config = dict(
    attn_scale=0.177,
    init_std_down=0.00645,
    beta1=0.95,
    beta2=0.99,
    doc_mask=True,
)
Each number is 200 + 30 x the weight over its row's rms, rounded and kept within 0 to 999. Layers, rows and columns count from 0. The size before them is the row's rms in percent of the matrix's.

# layer 8 MLP up, 1024x256, rms 0.253, rows 707-717, columns 128-255
090,221,180,198,192,213,185,201,185,213,225,187,214,171,153,154,161,233,238,252,204,211,141,233,232,146,215,174,177,156,174,206,179,158,211,225,166,214,222,179,218,194,190,196,218,212,232,124,215,207,264,211,162,187,205,169,188,150,167,189,208,207,199,215,177,264,158,215,229,225,156,182,185,229,192,227,297,211,212,154,223,213,233,190,178,200,226,139,217,207,218,172,159,243,186,177,164,194,237,201,186,192,195,168,214,198,234,196,198,201,164,172,208,130,192,185,221,189,195,223,170,185,210,210,173,229,227,177,159
104,181,188,213,229,120,185,211,161,233,217,235,239,200,257,190,167,184,207,212,212,201,287,221,197,254,253,205,180,244,177,268,177,254,180,204,201,193,231,243,183,263,204,213,186,215,195,156,207,187,227,227,167,257,182,161,218,232,172,164,185,223,263,192,207,196,258,176,211,205,203,235,277,186,233,207,190,225,199,217,229,170,231,215,167,160,189,197,164,164,193,203,205,184,167,160,210,229,197,216,170,143,176,232,203,179,235,179,166,228,178,206,217,254,164,198,172,236,133,194,188,244,234,209,193,201,193,143,223
101,226,167,210,196,160,218,243,201,204,209,195,258,214,193,142,226,204,166,180,221,198,194,216,189,233,195,210,232,161,173,163,209,222,189,270,213,251,205,173,229,239,222,201,198,191,219,150,208,202,176,158,194,236,265,185,223,212,188,198,175,238,227,244,187,122,231,190,231,243,172,206,166,220,176,219,178,163,205,182,214,178,214,203,199,220,227,233,187,178,206,193,196,238,204,224,224,207,189,156,242,195,148,246,178,257,196,218,125,158,180,178,214,194,199,198,140,220,235,184,218,201,238,215,190,224,264,212,131
096,191,157,255,232,191,180,144,256,159,164,206,209,224,164,196,211,212,215,215,229,214,228,225,182,174,199,227,199,211,224,222,225,164,173,227,159,199,122,225,207,212,247,181,164,185,147,162,249,154,170,218,188,207,217,167,206,236,221,238,198,200,168,254,214,221,205,173,155,233,270,197,191,167,190,231,231,245,187,206,176,198,189,199,184,238,218,239,180,205,168,201,121,254,187,153,201,173,196,203,102,217,224,136,148,203,179,184,224,151,167,241,188,228,178,157,211,195,189,170,200,235,213,193,195,211,222,248,214
093,182,185,217,180,185,198,242,168,194,182,214,172,199,190,140,226,217,157,213,198,262,194,163,215,172,183,192,166,233,177,179,260,188,164,206,197,227,181,234,156,185,178,192,212,187,176,211,224,198,196,209,184,230,187,133,251,195,197,207,163,175,213,166,190,212,176,211,229,222,227,235,204,159,222,185,184,236,229,170,222,167,146,168,226,168,251,157,208,225,189,223,228,215,211,210,208,229,205,225,201,208,143,228,233,259,173,208,222,155,149,193,189,195,172,226,184,218,189,224,240,129,178,206,240,209,206,152,229
104,173,163,203,224,170,204,248,172,211,195,264,208,243,183,194,182,215,177,166,185,221,231,188,161,150,213,188,170,236,208,203,208,245,150,150,158,207,176,158,221,224,155,201,190,195,239,186,181,247,224,199,209,223,245,216,172,200,225,204,198,213,209,198,187,213,197,191,212,176,185,198,209,182,211,198,233,209,199,189,196,200,114,193,204,200,210,167,227,167,180,180,163,242,190,181,210,153,188,207,127,178,239,226,174,221,182,192,220,159,199,186,201,199,202,252,177,228,172,221,224,184,218,225,252,192,179,214,219
088,165,181,190,225,174,237,215,201,183,168,188,179,182,211,154,221,199,222,238,230,224,207,177,234,211,275,204,173,206,211,175,230,188,187,217,200,207,203,166,136,181,201,191,209,202,228,220,238,217,183,203,230,211,157,211,177,187,212,265,228,223,161,199,213,199,146,160,198,168,218,243,151,213,137,107,220,210,199,191,205,192,146,153,228,153,243,247,189,251,214,226,211,195,130,198,211,192,172,197,168,172,195,239,214,249,178,169,215,237,216,169,225,213,260,218,229,204,185,226,208,195,211,224,186,187,217,171,161
096,240,182,151,166,205,201,176,189,154,230,187,228,180,219,203,250,248,167,200,151,164,204,202,192,144,156,209,248,209,219,236,176,191,205,212,166,179,222,178,220,237,206,182,202,209,208,211,176,221,214,210,180,205,221,195,181,230,203,137,215,171,149,217,210,151,222,235,187,191,191,214,222,184,152,221,195,163,266,190,235,198,235,163,224,200,291,177,256,203,202,209,197,132,144,214,238,208,282,202,195,150,180,136,178,162,208,199,207,177,182,212,183,220,198,241,169,216,190,153,194,229,223,213,203,210,207,211,228
095,171,212,125,186,289,158,152,253,205,214,184,188,186,222,173,180,216,206,157,209,175,190,222,175,241,202,122,215,214,180,158,175,202,190,187,126,232,175,204,192,211,163,223,153,232,209,180,194,189,200,198,152,241,238,159,232,281,270,207,208,234,193,250,245,190,209,195,201,198,186,222,197,177,182,260,227,202,240,176,196,174,195,206,212,173,186,226,202,172,234,145,277,148,168,197,209,224,206,219,213,213,212,209,182,221,246,281,176,257,208,210,253,255,240,245,222,188,220,180,178,209,179,212,167,194,250,211,193
100,190,193,185,146,186,215,188,186,223,219,136,245,195,145,172,197,208,227,205,239,256,218,200,260,209,180,217,187,200,170,246,197,242,168,262,194,168,160,228,168,267,197,257,204,190,222,228,185,164,152,203,243,220,208,181,215,147,201,186,164,217,279,206,177,235,199,228,198,199,238,144,235,201,213,195,147,144,145,194,183,209,186,225,170,192,226,213,229,184,272,191,200,218,166,183,255,207,179,221,219,230,216,209,223,207,193,175,198,139,190,283,200,190,210,198,192,207,234,198,233,191,191,168,200,237,213,219,110
102,216,233,190,201,248,205,224,194,235,204,202,226,186,237,235,161,215,209,202,230,209,182,240,227,197,152,211,169,273,202,213,180,206,210,156,140,161,169,200,178,136,182,235,171,221,179,224,183,186,196,224,187,197,185,192,183,204,152,226,238,179,222,234,200,165,164,200,241,218,199,173,189,159,203,229,192,228,198,192,223,226,186,208,177,216,213,160,225,224,236,134,164,224,211,166,200,133,225,244,225,185,179,222,205,201,221,192,129,162,199,222,205,129,161,209,239,177,184,179,193,178,251,221,195,301,193,205,143